Each number is 500 + 40 x the weight over its row's rms, rounded and kept within 0 to 999. Layers, rows and columns count from 0. Numbers have three digits each. The size before them is the row's rms in percent of the matrix's.

# down: layer 4 MLP down (transposed), 256x128, rms 0.211, rows 1-53, columns 0-127
# up: layer 4 MLP up, 256x128, rms 0.141, rows 2-53, columns 0-127
down1 092:453524489488483518490465465427483466542492394589456485546453541550528514468473554470476482564428528520527493534544408478446480580531559501473531497493520530410524460493470467545533567476490508505488528496537532479478460527433518580502504581504481551517512492462511496442455428462545536527483506506523563580496528527477445469458542446484475566533493484593517475502501493491457502519562
up2 092:523494499512525486437466525497421528488517475465527463545447523501463521476499468478447487472457558499481568424440501545485527483502484449500422478461431574444518505578534453539407522479408518506509509527500458542446506492518485576416489512441483525483489487458507454476548501514502533543509568508522564511441512529514417536507465554544434486515485457502497522601418501500551563499467
down2 113:578562478502495494485530473552523557545519442599490506528497492541488501451478491459561498542518513535494445516543515460510478528481521573488539496558544479576533476443491413517521465517516489462471459542537513467494444538478507528520490521515558454488581513543496380482476501457542474469443471484519494504548551554494537461415532495520503522471463458576523537380500548442506468548445
up3 103:468473534481536531512528481517500486531470482449479504523494569561465513506498459532546526483533563437596429503475512436524446479511524443523459494495543461456463473530537579501521474533541522524527518479529455490501509523453534527505442560467547465600552469584522433532458477543497533501529433490561496490507474520424494481445576459432455474543609495499478460560545582490485506531514
down3 100:481465486525539480466503502483461515479489481429505501512474505468505522481504456514472504512436480455518582468511547527425462473509551431564601493543522538531482514525480569563513572509536487521523533574515453467574510553481483500553498535565575506558539501569538476522469509553435403511503467482578469454509454453484557512416568472537469487505518491493485552575572516475464505546503
up4 095:491524530587448497478485496509505557466452548494513497543480562515516465552498547467553483478443505554540491495470477489496420484491542456471525513452411472435489590559505532456524406522530542527486493491453550536459402526550497523467513459467557504517480557530413461499552433544547502583508491519499447475550425495507434498477537514528483454508476508463536494517488560463487515561571
down4 100:514463489530518526495532474453442445466492536479565555515537534511508456484488461530478475470457551536508502478496469457480484480517488467512531470479424596445497514497504526532510452542546466522440479476557479424499445434426514547533523466542590473455475457558482409504454444456470488508498446486565429538530489504422531486550479433497552503509476503466517573480506505385432498443489
up5 096:528523524464533506498427436530491543471483530532467519500477486488517509463597523445455442535565581459502497529483536458488420536519502574518507459518502480466559499570469502502414511539463491518487514525486500467465520536523519468451488514444485467471468515434411574499547482436514591490461515492504479487430545449443463498455438456500514522430449521544574556521485488435472415526516
down5 095:482501476509450468512510467466481514453522457562550559518502513483492511575459436485499476475507487500551530493513565458466490515427424528500523481435519534581501446515514402401558446490525588479545466491559527496422460516524538482483533453548427501493469458492490541477446512497551468505548515483413530523516591453428450486518543520490476463422522521483518497522495513432478524534441
up6 091:453494479477569500488460446490518538572499559643506483505464507512496486422474456464509453553547517496523508537524427443498460500482524531511539515547478519467490457541510569516541471570535592539449504420517506539561518511459493458494534504453441495537475486526432451427420490522478520375559498501534532488545491490491539508480453485500458519538476509532517472430504502438488515467506
down6 098:521516500534435545520508487455453478512500547533486516504521472535507493518502518533478486567535410530552509536553540442488532426480506489514599505499328529464490520475479475526485505506468414469440532512488564511550527484529542544486547466488624473522528506496498486504412522537563531423553518555480503527467491493461513479442472524526528514463473471455500554482478504499529518590524
up7 097:486525531517488528527484492528525468383498477506503453447592488539499571513512471536535539511499582530502542473476563515448445556524513574473490479489550485467465485452488427457489382515496523517495522532474487517533514505533482537514524543499566483504628433424568513497492464462535464450481440563514464501450466565481495449519526456440475530496492484467446514429539549469504495532513
down7 088:502503543548529489497521501539464559519550508571480538458485549518500540485569554402593490436530506521527499521435498528521490509557554439526539475523468468594473542495548464549555542508465479528446523508515513504551471542517479596511454522477491503453436508509444492574434474480425498486520519495556581485476418532439501484526540468463521431449510547492466527474487579509464530507478
up8 105:570450519532512486484456387545531580517416461485535502496512495549503480423498515521452487444489417523453460458547493459503555511576513527559528447497432483506498470549464456502501527453495420496493532473425528547536519435506474485500499516476480449473532476467552477404495486469541574511519478509406454415461476469502472463520510465508505443456457463483479471540464509556463532475482
down8 096:548461483509493529550498563486485504495480539492520445478496435477441465539547532522531498576455564534451514529497485512507536589437469512454466553448519526461499573496457479435529460487476499512490446571513538483618508452535534456595519468520513489494507521498582486548518455462519439443483515469527552532432381459487455497484513518552551547509436547513517492466498455477496545512458
up9 102:460534520445465457496549500576409449571466572552574563477496543533463534501516426475496479454465448434498499515539489438484504517498485588503432499438524454475473446530506497506578534560503550515481568533478408448505469523529571439526505507500504420476457505465499464502475481566476558486523504514535495476582497479521565487473506468510523560515451504591510471509506494500508543515497
down9 136:497508448482488421587507563484437528516508535523506545552420482507542507514544431494539541494524454530542498565449523449563504405495480540513531532504504463427511452502528493555525506517514534512551505509566526501520510482478554453490573437511505520501477496491518492501466509484522569446489485519477479466550573437547643402583483541469532457554487496537507509521544528495550528487505
up10 101:515498481483534513519529491489512502543471532555549485480592422483445488470502472509562483528550520572467505456469481494425508512564485493532533559504499495520562432481541481460492498436523434505623530573497509486490571496532515461487475471496543480529504452508544442501495483551508408483533483530481493472486523483511520489438486471529539471491479625453535412620504535434484532521476
down10 094:465503526484483453459499506592510446484437522564496524516471488474520399510480497545499540446416481499556496486486472504530475469501502487574420493484470540476421544533449566537513552518564489446492532486505560417460512467490456475512472426528532498573488558539484546488573455473551469524494515492533562508486539462537406522539470513576526543516554470483519457567555451476447503507497
up11 092:532470534495554521497527532525538541557521449554482472525491468541537503480565505545443551566490407542480407587488557552486471456542533550428433470493487496521519491479497478486492550585506544527530532455484508524524435498572481517497467562539534433449479488515521508426522480484488461482515552604533528516533527499473518508524471590428538579533515483539530477506510495454566493463510
down11 097:464519491544529508492421512529499441552514518538458539485523502502453463518443522453522583513500523514540582549536425495539600556548540469447458511451479580527512486529497491475508508514488508583465489500430550513474519440469484508485410546517456550570380485487470462548558492519514528466483533529463485469523518540506492467520525579514454525534452538393474516469491484541516495504458
up12 096:533404520564456511405501527502402531499636541500500520558536482455461488470522510559530496525546544541531456515463490481470442514508528521469518467467451554481516474477530568477506521560438490573580490518541482498493493504466473451475488513476472454438455467423488456510497481481473560457506528481484543527481498578393457527513435523471487507521486475473517456502440506518531512533570
down12 093:500506452446465452490573547493555460532547520550495524510522526480498479500528606524515461522509536577547483527433508505509421504543593536484494505517484466482477549501419579501501441545424536587491534489495566487557500514522443482546536488508521468542555486467452467489495516490484513538576455467537519484525504469481500440433531569501471496514651479467489475497466507468530479533471
up13 106:487489510480481468435478486550442528483574546442489414459542479560531530498439504435485582462542560481489457483468497508487487489490466481471549489523491475421488535539556518554474447483499465528475474467425542535452539581495507387447458480503515441516473430526472520571494377518515508452512541497559503489504495548490420490511536509574550480447493474483476496479477505503516551557495
down13 096:492547489517445555502501501504481510468531449482522576514383447500556575531464417534506470492437521498489539495476503424519524526475448502497490540479523546582415483387438491487551448560555454448511493458455511578508513449466469486545470417536473529525562475478516494503513504533489496508471569440548476426456516520506504501485524485483481453470509554528470518543453491524442567502514
up14 095:524519563455501559531458553509438547509447529494547430472387431488490499487517520503539490437520488524500465540518553551471506483501582521502479475479479477565472514523452555455490480527501561433587511505418492429530447441426492486445536524491495555511501493534488515445523529524534542503557441410484510501540500510451481466475465545549509457569447506499457486442465495425463538464478
down14 098:437470435469483578558542516515395428450495514577507489474469502505521554583502552529504519568469489453533583496494470555464472503487449514566511515572403435507489508534470518466514514435424517465481459530526435527473446457450516505466510465477517539451529553481529468448458582459544456504513527535524515555546501460499462484444477521471529501503549481499507558447470543498478464512490
up15 108:478483537519495536605507487435482516420527506520457500467550564528513546498456494563525563517562513437513473437469520500494502515576541486584511482537543467524571546543511518557465529547570510502546576535479552466523491512574469472488539501452515447517524505521546482442512434482568488506463549499508455559537473498535484562449468509500440514517509573497486445579491424522497476446446
down15 106:503485549539574510486497528482531534467523513508500546438533522511552429484473515523486495491562545439520506560444515514516471498437476468512511451486430498498480560497553510468505495488497558605513476462415434425560525492479500517425479505564483506449422463532484568522524468494484435496467414481474525509406547490490520510517479544450483443445485552402478527503508505575563497469550
up16 103:519494504504493566455543551419471501562515513556529473454546456610495514502468488473553458556502505485512521463544481490454506569432505501533444518530607554529561445462591483502486538538495568452510502468550540521579461468523506530459519543527494484517530556578526522563523421570502513503482503435442615511509491480551480541516502510507459494502491477554468499490509535481518503491458
down16 104:477507529486460549568459592470538548493432536527516524481508489543461496467540574567473521544538483498536535503492518534443564486464482499496494426477558537470482481459433505503546477493546457462490453506486538465569453415509524491422488477535531499580505517557463509482482511542485531519445534493459490495444550417481502473513554445464416481495502488498512446477488493446356452539476
up17 100:514460558526508450489475435467497528466486464426557468410569556546512515528506465441503470557557517523539562473507519440548504496420495445434524596517460510482514532560526476458490440498466533512419458559438556496500478472519451458547445485503501582520504500532465476409476494475496434563546570503558503468520495494478474533544494496460492467494498532476533599462494527522516514495516
down17 094:491434479494489530488566474517499497483502490486546466440437515569467518488433447494464482493508457479527465528451465572516475402531514420495530499503492391502558486474501512493440490480460463508454508499515522475476473506448505531495491499530512538491482460550480444471492516499452541544564494509451419570490454530510581443453542491454471563492488436478517571606471496499577394505456
up18 099:466521455519446447548462481468507535499504471549515478484565463433554477493552504499438566504485486470608470446468579502473498548550486516446485553532583467572487434566562509525553504453490469466518552511490545449530465460519511482453466495489498535430438514484458431518444526488500483468533436521522517522492524509489508576532445565471500443509492533518462568514485530555543504601493
down18 089:487494520492488475577578530486499453522492496514531480517479406466573446485538515524464519521460523564544490460501558567557470484613434536482557575467562407469526488575548526552565518491502448513460515502569473486460538454407499470480514519496451504495492512496488529478530467528509504516522486549539456479504506484528519520557516465483555589514471510523461549551501505493558431580521
up19 096:495440480520450465568522514524493537523480476552515434469424547417545433468469496473531491497432556481471565511487505517489456519525476395518491462462493388453515420456552486504441426466506478532525523510459478517448535563513602449483530480480506576520559465538541502465519443505457566514497548444457520477521502516531460522507491535508478515498482542457527537519542517504533578450474
down19 107:558431497503424545527521419587502542493559478495429518487589489489447460454450555497574471444563525475493494502517530430501507508522520543511475492480512491550477495483455545565490576587453554479553478545515523551464510487527498444521518531492534545471501475485507493432516511465473485466509485494527459546441479463497507470512572461504588534461470409547448550451501531482532458550557
up20 104:532498472449491517522478445520481479475546483457493486572606503450559491494459568538543481524488496531566538534440479563532498542565507479550559499415581444479464543528497584509486444456419515489474483552465464534491539462488511512512488424446522494445545492518502518466484466451485538461506477500506592430510534458491548475493486520487489462465494447484458525438510404525530446467436
down20 105:512512515531495504477504462526439560525379499513460599509472537498511452514457483534510474599530495534524518476446540452433480513567546578498515506515541515535482522502489508498507481473524534439495523454501415509515536542471512518546457513504460471476523513492579549501514476438535472451377506500503497522504509448489457548532574466574525578540512532504488551545491600569524472455502
up21 099:465454488580520499560520484477436620537468478554505574494473591496493506470497467532531526469483503495550501521421460523547490484503445525553465491561496609520503458496474476426494483445470471528527553481518522532474509501525493540511418579514568509489553508495464559497559463479456523465466560486526447494506549493462531491574466550531457515498479556464486443528514459533581492539441
down21 097:462455449465563534527465489475467568529489543569467509453499506386487498550478510531398463483472490506476468443504539417544466555448497485498572478495427498426536450469475512538487489537548502445535515533485525484462531500633419511468511541457540496518461530540485465448545544505462499501548463493463462549524477493521595497510531505492541485489445510519487470494448455544526484568502
up22 108:477489520540503505617518557516481502540505555471593535491513454585528494510425498500466488514483548476464419545506562524548496501452523513501435498562531553550432515411545479487476553477472474489422463519499503519534566495466485515508496517502570523560488535487488495471499475465511521493422533480518376460459491497482476558499465592502514483541551523515519455514459453481547491456423
down22 114:462503498532582439409478508483515473492444465480484460499519455487525471404451498492450544445515504484540444404523484490580450490436483498475564541516495536498506497532516455491530515499473498470495488493488402444577525499469518515487444555550493528481566518490516525565523511573462544508474499477520462481498549491478456531502456458525502484450458469518461559545403396476435581481516
up23 082:523471548505489505554530511507455439497455594550559526509501536447563473487496436537512438448529575453471490544558506469460515538482508531426518558439458536457472503579524507546523527541535559555455544481491460546463534402461447451525519463503503505486481542460515450501500545428519504511499575517512566489438485501472555508571484464433518572528484464503557536486538508432509466502513
down23 103:518500490465386500531533449442509442539526517522474534499488472541472572603464435532540497506522517480545464494479488476491527505558519534525564557493478527397495501514575474519518555516457488477560521507483459500473493471422471611557475510508505504543524475475452467509408490473516543453510571506542451502467491494500575445509509494490550606528417527487500565515504552514510481499533
up24 103:556463508541501452506478478524470535517518488418551526521522477499514594490496550537499479519497489529501568479512465516528497578506494512513485434530597480439488501499489526465539472473478531566568413570482511605485470506523470503548564461510462469527533515499517554475485489465436574523544393437488485518521522583479505554506577485508526508561532537476459481445489425507524557548455
down24 101:556526478500549493537545481489538497524462492508512473508474497480491499530473480496526486591447468471510526581450463456482484422469569510503428448563515541526497517473475623482513447515495567553495506436434537551467390477439561450535426458493497547509492528539524515497508414491560535569511474473528525532433491469486546539492546529406538482468462539546463524524520514509495510524472
up25 104:458499526476472539480529477510488486426485485507518541505450489532514464490491535498523500461496522511591469481457472481453502554517459494527493458607450442559511484497524466518445482457522528552550510538490512459433543431552432473496459469546508547442469447398528572482464481551543432494447520557426559530497490460509471396425526511465496539486457472526502506527414514503468581493513
down25 098:457486533523485509428448522508491466548487460437488509444439536518501453518458488488543532448526512528447529463472491513532507502516510510402501505485544458469493476470486506544519548572533494445546516397550524521446538476504518519491568516470610465452498467440510486581478534515510437499442540537552444463569485462492517443540490562540439536517531544512449449438422436536445478494476
up26 109:548449559487497533494503589505504525518511496452469429529473492551495469471522601483471442486468483460523565542542442557468543539505521502504496597472483475494551567493503492530477493463555446524454487491567543489445550535510517453553580484507525406524508565494451474523470513479499473537512544524559539544507507528533533538538478511484523548573523577545558452525529556575505424470540
down26 097:498457541551475480591536500611450558458517475514464570492488516510592451409537465513495530477459488525512550493564470527505532530453495473441470479497565587479487461546534489516495485469442423501561474456490439452466544537450481591474550480411500531488509489508480474551491525547478494504490480490492481526545528509500437508464594480546516468437546551495491485499487549486446456501531
up27 106:477480490463456551485472557414479495439496529496521475577534497465506522475483441485511533500487483507549495464591436544479543528612510556540541488510451421557470437530498510487485514535497541465507467450513550486528435478465469538462525483558469499502449589531435481517538487398461514527497497502464550469548505530486489456477511488484493453487582501467473495424603535515537543508574
down27 096:494514538471456548427559473531463472554500481524531550544542553446514492480488414527496557493480425469487502479537461475483470498537531517501511452475533601453483514514566563500424530525480514519515486498530492500523428501523444469503472536531515581511594530619504554433484554527480482499511509471525535537533491475447467491433504445491531491467407483488451430516547434546480551458517
up28 101:508475568564466408556509537510412467524539515429495492561515477469458503531447508478466447450467490550389509485476454524520546509422524462499432519548478510501534527528492527512458517557518535473506497496519498517489490413517526408553434517478490533552431566473536539500530513555419466523481537466548460499493489444440462490512521477485410466549533506465478550511523543440465496468525
down28 096:501506436491469485536567542516486595452507579438481496593540541425452463458475543500574573505508575525503538458514538416480552501578508501507484461499543498473577552539500482495494520575487496497528501471536513553476486461482451553512415489483540440505496513514495556457542453551479490560534504417499481484467493499535476521551499500518522538503516568485549500514443547525518564453562
up29 104:519473510484546428469503542529480487495472474408479540572513461493545560473457491516542481436498494523423502476512467462618569522492520413487557521485568522495551510473495543514509395488496472547485494491459506544481490516489495414491462434454496543412471489519491591535528563486501539528504517487540530564513505531501465549491454474545478528485479476487534437523400551512442490526548
down29 097:501486461432494487482472600557518467494496542505552555472525486505475531461491494496502475436533467479459539536492500476467446517471543481457516504545526428508535439465449501539539466440488462470452560517536505515534504465504507453449487488498477460471521503480514544512537513462570537575439534460514467395602502492488516473541485471430473595474484521470437568431463532480479471619444
up30 090:496510449537542545518415461517487438477481557432469468412529502524549538452470544530461523494524494481569491479412446487537492515524497554454566450484518463536542473547585546471490562548513483496470489476519480553459457487564485502505550471513575477444488540471480475491449518539480454509489482477414520483585454474475458446516527506394500527496491470503585429484504542549525485482551
down30 093:520445443505501497479486470508408494440536471541538482414486506519411527555516539469456492496466443551512454490472495543532487516487445455497491458477391444514576517499527547462497577514480521511547563439578441464542535551494476509432564490557551573555554443514471493546496491541553527493514476491554541503533516470494486481457511563409498489445512466515485501497487480481513440517446
up31 102:565456411547566560565539561515467499567495514482499514514537484440505561482430493512571507523504498448491553429503478508449588493480518495609519442466457480589555522511455572502480503475471498549506545552503507540476466473514529465504508521508523528447495501505455508442427508495407488532516465508543586496465508531544459490492507486499485491585441456524513474434537480457453496505459
down31 087:555531451504578535503557488478430599533450560467509506502495465436502507462520553498538596543508481509515400498520469478474501580472485458519537438445482534537537472455517498524462444459471491495527561490521452481430430525505462441500480476501523479473481473451507429465455445494464499515518537437539509475484432512592444483501526430446545571546505480480517501448485521483564501478539
up32 102:480610469452484541469544521536538495478564428445584470579521403429555551476487479492447579536542518490553468484467490490492559485543444534489486506496511404558478577415476460502533520527501465531477562459504511491487447454456542502464480448454524531532512487497468512508450484557533516512477494509528504508439512512472488574484427529515526462496500548504531531519484506467471489600470
down32 101:500463544427487549513526505546485434470468517534584474482504439449508518548512546523524479479541492524520477450508552524471509420480508554437578522562519461542517512486512486519521521482515542463509470468533559459557462529462498548472517460512442505432491569518503506472479523544425510510460544512434540468462469498382504468527508509547516421507482512503414508472615515579580473521533
up33 095:570588520528471526509482499537412483464545553503464499455473534574478474445456443506495542454543563457498558456504477468404476495459475547486539536456438541536456462469516412502463493522551461549503466521486538487546465626519493518536475464498488477463434479487491478467468537542498517493472549560541550460540513556477487500509461516557515513540500422470497554535580474516528510546541
down33 093:516543507538511523532498527451497483489499506433551482419503482561522495550483485533494516483499503513516518568526538550470483532430534495430472480479494553533496477477598464591516481509416560482546489516526589472567469529503445519523458505525520503418495481514504447474426463506513482541585525645516498479539504539545531477560416505538546507524474455509454557508495527441544524463482
up34 099:519492501574518482505523546461479549468499520500551471548449407402577527471551553540484495395442481426483525521437516458421487549517547496470522498507589462496514471507463512430536533451505524472514439518468481512457503495511487532479563520404518537494571577480536539482489435475396477526491511526535526517477533512532516492517496491487501492493582506487495531485467437508538446477562
down34 100:475476496508477502553510488513530529469430393460461539515457548443535477490479451559522515505491561549509487514556491492490374519491484478449516466583536467488440484514508548515500451569603491500520511488522520494430391495438481475417442477480435530471470453508473421499485544540463469491476458493475496468559528497500556477502458539516455465442510433514532510512474505579488534465510
up35 104:539488478522426420452523494387561534465452503546519529478486498487507512490550483516591480542521501547546470434522487559486516501472496463495467557476481433497496499531482531457483512516457532498503481455462479474456572570548464493489488546415508551488491549486507482529552463553497445491403497544510513564486458471424534577505494432488509469533527490563613490509556436509442490510482
down35 094:509474495495512466485458536514534548499524567533469504561528462457487529523487487500470519571573352474492484473504507496494453450463470504563509511547480475508519543430482586543449556521528508405437493466507470496490460431469524518531523546551465429542451490485492463549508527408515523538482515450505447504568520499522449484536547551458409505485444523465442464486478452474514497551553
up36 101:492520420505421404524537548482462591505504549551536460530487481541505505501517503509578529513491494487517409471520428505492449481439477544504566516528587514484447505518520491445448538525525498478444455508555410485491581571500459551462525507553472459470503491561470478482461528486491554445462565496506531495476468488516511455494538480511455505510511468482487480468621486453447537572500
down36 097:517495496578470481533527502526531486522496528462526542448441540503516510477489550510474451493609431516485472460531500485502529486412498482431542444409516475416546491550438461540489472511546512490477486533429459553491513497369479557474532522514434488497449430510464503465440514554458485470437497513489520500512420471525468480548466587526491527457519475558475457518499465506491521478579
up37 100:429489544475442565536484428492486501484494520480513513517433505529539544439450526538432517503426436515489523507454498504465477449524421561427514533426479545514473600551538519563537495540449590568464491519534478513480515516592490530464472461535464490501524496545560544525462498515460461550536541506437486489535518502471458483481567515483511469495591483465479506536487481459552547435537
down37 112:454431470421499527401487454495473514534472529459380523486467479488488498546479469535433489513454481511552531465478459449514499512507428512455576472373539510492495592489473502579557572531502514451518454520496520522528410563538531472459488482531504508447492524451522445540485530524558557482517535516544500494519536539506521474478581479513493448546459513494442522515505472544524524491536
up38 103:527572497439552491528526468479498471565455571419417505482565472535525395486500490468471504448520438575476542486522525507544491479472536570516587554458453556490509484466521534486464503438512610492612538482499479550506497546529497545516532515547499499496462610432484475506538497486469464499488437479487531492514493489527470536495518462553467577467516480482509519468539525532515457488484
down38 099:493501624497524529536529545556479476486466515520490494538547491496519491542492574503538540445455481500459548543518486497527505432488559478487473570469496472471475487470531488512523517521432467487550490526500576605535518537479448484580503454486524509509586574527465437498515521483435506493564473493462511523475552484514441456525479465524533567514506552435568527596490416480487524532414
up39 097:479462478556490540529460496460479583447497569466532484430547463494497491462500526484535468507522507538520476499500528523488562488457494498523477516427512513519461434552471498529515507501595518566520546485546557493478491551486513547608430526451555536495516425473552469507525474565526452479510547556565480494488573529527465527577495447462431555466563499527429479489527462476489483392468
down39 103:444514498517446453472504506480458608461517458492545509488514493513507551484449535503500520511493498486509520538489437551556493531515555422539529550483487510507427467526487470505422551508545508518506577465529519502492509597506525586534543487465496490481488486517537486447574488531485430562495523600603439439555516492507453532489482485502515496534568553535516528542522405531449525455433
up40 105:490450533554540520513526482501509490563466488522508506511488481486527445483481483495490456472520426522555543479565470581462520456477460376449560457558612441488467493498447531472534510472504544513525474472515521584518525479459538469420547515502436520604557414466550482517489503465539547552460422508529465509489511543491537489474544502462519469460501505544460485544513554562499489507446
down40 098:475498502454474453521491473483474499470496462518511436509470484461501550547542512496468499525518524497410526512511495577501558462558486545533500488456447512525483474516480520536471645512452545517507475527499531547581448468552543504535529457555496407512472556555486538559550512492473478561506472541527505515433552483493606551481505590532488465513511485540493568497553451429536430496456
up41 107:495495510437448500427486511483536523465469519510456555492528478493488459486524563412468530443522477546468506494502585530456460482535506473505441487493412488537515486508489437523384440483466458525452499536458503512500542456548442507453481503558563472453472481518550408570470461513471466566471469484612547483527520488506484518550462469448459537461463526455593554464501526501477470514501
down41 107:509464482540604446527484456447535502482425533395441477498533473524483506573563465528533518528540509490441485464492555481482513484454405443500493533511474507516446489601469464535510519503519517536567545500456509524564509531530543565547515463477591512467526505451508543470536494537541561476492531504500500579544569482493540467477514483497475540507502565443578504508499531437454554483540
up42 081:483440483465467511512489529496574410522461532568471459515513497534460508453457502454497435454436492506531476591555430571452484434521510570542440543473504478503486476481502494546552534561479486596529523527478535533535530469475503454483461478536445520416450514466492521565482542585431514487526511493534467529531556380513530525504520492539523434507485476505498516459515461472488435498509
down42 108:533467467520475439490523513610576526478516502505553527530554503481493513542453565508475558477473467484505504444513415436422490547509561529517491492536464416494502533549507515414335491401511476469522476463539543469444465503515454514503504531520522520476550520499484474452542471529479500504448453507446493527484526455495504537500486476439476553524476573454469546526500451520462499471534
up43 101:561497529434514492449491494487530525554484537568444506521483544483521447429472460458433510478540457511487467442497562581539470547427509487397474502503480494506491473478523452524587478447392551512481467544458464579540523434506551439420474438530489545480535499560527476481541528545512577519494503520446495437482537467466464474504488495546508496531492527501453533511565494549511546511475
down43 107:459425505494599460515489430468521494462515565574425482542497500501518562531456501521502549474462521585535509525485546474556498463477521533452462479523466440546562453412530431475549555457493511502490503538497503506434533482484487572395477480505476488557463484502567454497482464613527531520492518516490452586515518559532466472542483465522526502551517486525479519449489520549496466447491
up44 103:488560520542497565530554463563512564457476501518447467440508470493492489568542478473536478462455524481521441517474479554472480464527486486505511542510510526513494488480513438494530548465578484376486468529449477452480443490511465399483476514531528463541521429435552591450540533478506521490517507492460573481476452470465538452370536464514468473479547501572553493488548452484502468490510
down44 097:534553461487449526499474559537584471499515520493474482490491524496561482490449565458477548578558461509494572553506470531429516465479458484494528456488466490516495470538519531493445549535518511515464411481486492543431538505503538405493508465496484482482508504543519521463445498506585553480618470562504515434546484517533482574514493506511546499457551468463551481539507563544480524515369
up45 092:463556489480489530489480496537436495429449522463509439512533498473504466479517560496581575485451480560481523489439509490522484425512507453510539515555550496499470554403493485512535525479518537459482555448544496486511514484473436527516444545531495511510442488480518469464531459435441532548558489540463533448473439548555609513420474470474517483504575518557597437517439537496486468480514
down45 107:492509511466468548504483485539579484496496504465467491539486513484451444455578513441539506541499499448398501514496488437441494539560533498470444485516500577459476504478468544515516486544475528503541506514458460495443526492518443562413501513449492507449538460482522544483512493554529557588566534428486482544459504552604551494495573494511556608525516507554499522514492466471412545470500
up46 111:511508518496501475467481572421539585556453450532490534420498526574442494527457588482430470516488469453573491510470512471554522538483446510518454438494556531523439490488522508490453541471449514491511418510509475544436428548553526472565474515493486516539500511485473434421447487455492440435452549478509487553515514451536490465510442512499508563474417486501535465476546445511468504477530
down46 100:485489500526522417472470550497464479446509537492463447506470517508531483552521499535483451466488479477581459436422540509533543514615517523570424510474495476526558473521448486433460526482430436491443508514527470535503411502495494449520518543528500588508567502532515457474489484516551516448497551396500473497437471524531477492491464527535609482470541518486467471459489537512534559443534
up47 096:466488420495504489479457564506474517460411553478475503483501478439468451484458503499495520560478458463519549523601516524463541494522543493484566491611473527535548517471465517552439537538503474477523542484453536514514522532487443580535514534500513484492464500501496446407452513452483549471570492491464451470483506479495471480541514486488444569439499511393450524536576450521507586556470
down47 098:513485493495448473512506506506518457505529532501469456440561456595513393532460450445486504535464451507505455489487460559542452546492495509523454569522452432479494521458508488534399465470496525477538535492551546473471453569464520446492465471453499493510498503537545527400490503376503595506496468528439465518511519540516539534444471539561540504486503470461477520550527470506472463555568
up48 103:509517549491548512516511490511448469578492550447488440492498491522581451459497494485519490527541515508431433456504551518519504486512484441463526498603458576548494556493479554488446539530532467475469535501462543471521545460505509494601479541540488390516499537466498486541482417590489474469508512494470509471450559519457566542585586480509488519549492582493484508536486530457507519560538
down48 104:452509431484472448464498498514519502518466465510446502540527476503481552567512478477505505436573431469561407429495478539515477511538518528484470503448586458576481524483452460496527545600472513426543518556492494519500449597537499500497489607480504530514500462546493461485423524532561549513509461449521488455390468516496506532475492462528459470566544537534509499501456507503467465501454
up49 103:519530493496461560483434486423448555547481502503477556563500476476592483458561529481479460477520567547475542471456570475464548538552513463492462462505480511448488488430489551435517510456465504502478486498478559401459415449500492451435522511484489486478549505512460490431502513528550494474500475505514500533587514505468464536464522470530470470547542442388440463462568525555538517526508
down49 112:419532475433508506505492511474448476517447477507423489521494544475568448519468500452546545442564433516596481493498510447565495491507568534470487552495460472469541499450553508474448519447437459552456523444509473433478513534521534476465544484463548529499547499516551502538485513564508414461506521498529538485532514428510418515507516504520497517527510512473510467403441511407473588546509
up50 106:427572569519541564504462510549471527448466506477561487510569456437476488474519490501467536483537486464507564551441551535517500525476448536490467442462597524435477513452529452549508512483503537454422586452524520486522513473488490458493517468567457469554500462499535550473580493470487511466556563466501488511468432464526487464485498469499562513503470440497520543592531507433544427490530
down50 108:508462492502531481479414468498539533462515499487482519515513428464477557483525476533498521458369545547516506575554506532504411435472504571524469517498432516502393525471514506503490507443526581518436567502470513488524459460498489506483438446475524452536458482541497510516495509425490430511490511467548448481495442510529501515582475453460495573531499527495520501555448483520598432480530
up51 097:546449456497463498526486540524489496489517553519390549550553527493576479523513448501498528466563508520505510483495498579611509508504526505510459435457452497516385493493524470430495539534568577505469529518556465594563505506448481465497526509481482492492519508497418525463462556465482459467520562548453492513501514508485454553534583489566536479490524497534479466451423524543473535531468
down51 100:444453534439446540514504497492560476409495483495559491474565541530521498483542457541516534391506495490471443528471418448482492484504516462542530451536519451476497530570515504502485462522409468431550467475509466402501476480460529527451481562423511446495493508499508529428527463483542455491548513524451481457498493600509558538544468490472471466580441531501492504422503502501476464541528
up52 106:516469474535509492532515507535425504487588481503557575469539505515493456511482485519445539480472504436395540545517566565452448524557547517530531541523487486435409497531505494485494410541439496501546507552529608557489479459498518558509522544563469520476501494451501516494493523425479529500555552576458517500524490494444569520460533481575432459537511485456542522487490534523477479464466
down52 107:605450456540498519522503560497470561505498500503443484509386554550458519503485545546463447469519527445483480494530515527536557451579588445571546523515440552443481477519492520412479497513511505479482519491521506504458464464530497467516463532540465504521473483462505463501461559450535471449532501521423526435469532515552538487478458555536506552451469444513496513419559566503496529461427
up53 103:474487492406540498507430514484454525459547493507452532521502512500530504473444550474439513442494487548521496459529495553517541549419422542471515560531466522501507508515529526518477452485437526574487527524528490445439489427451514467519455486532566550517486488494520521481479575487557500456467527423530608467435469511506529475429501550508463481516486485511514554446420499531503549533623
down53 095:469425461505487500443470543506528474507476428526491493402494535476485503507496469536438454462522478501479502538444563519554498517453526534468464463487500540515601451539560489580572549470484493444485462541472485533462529444462516523448539516557497542541505450588551471501483532516500444522519500501500443497556477527548597513420573483570598532551451501482483533507469485502496539538509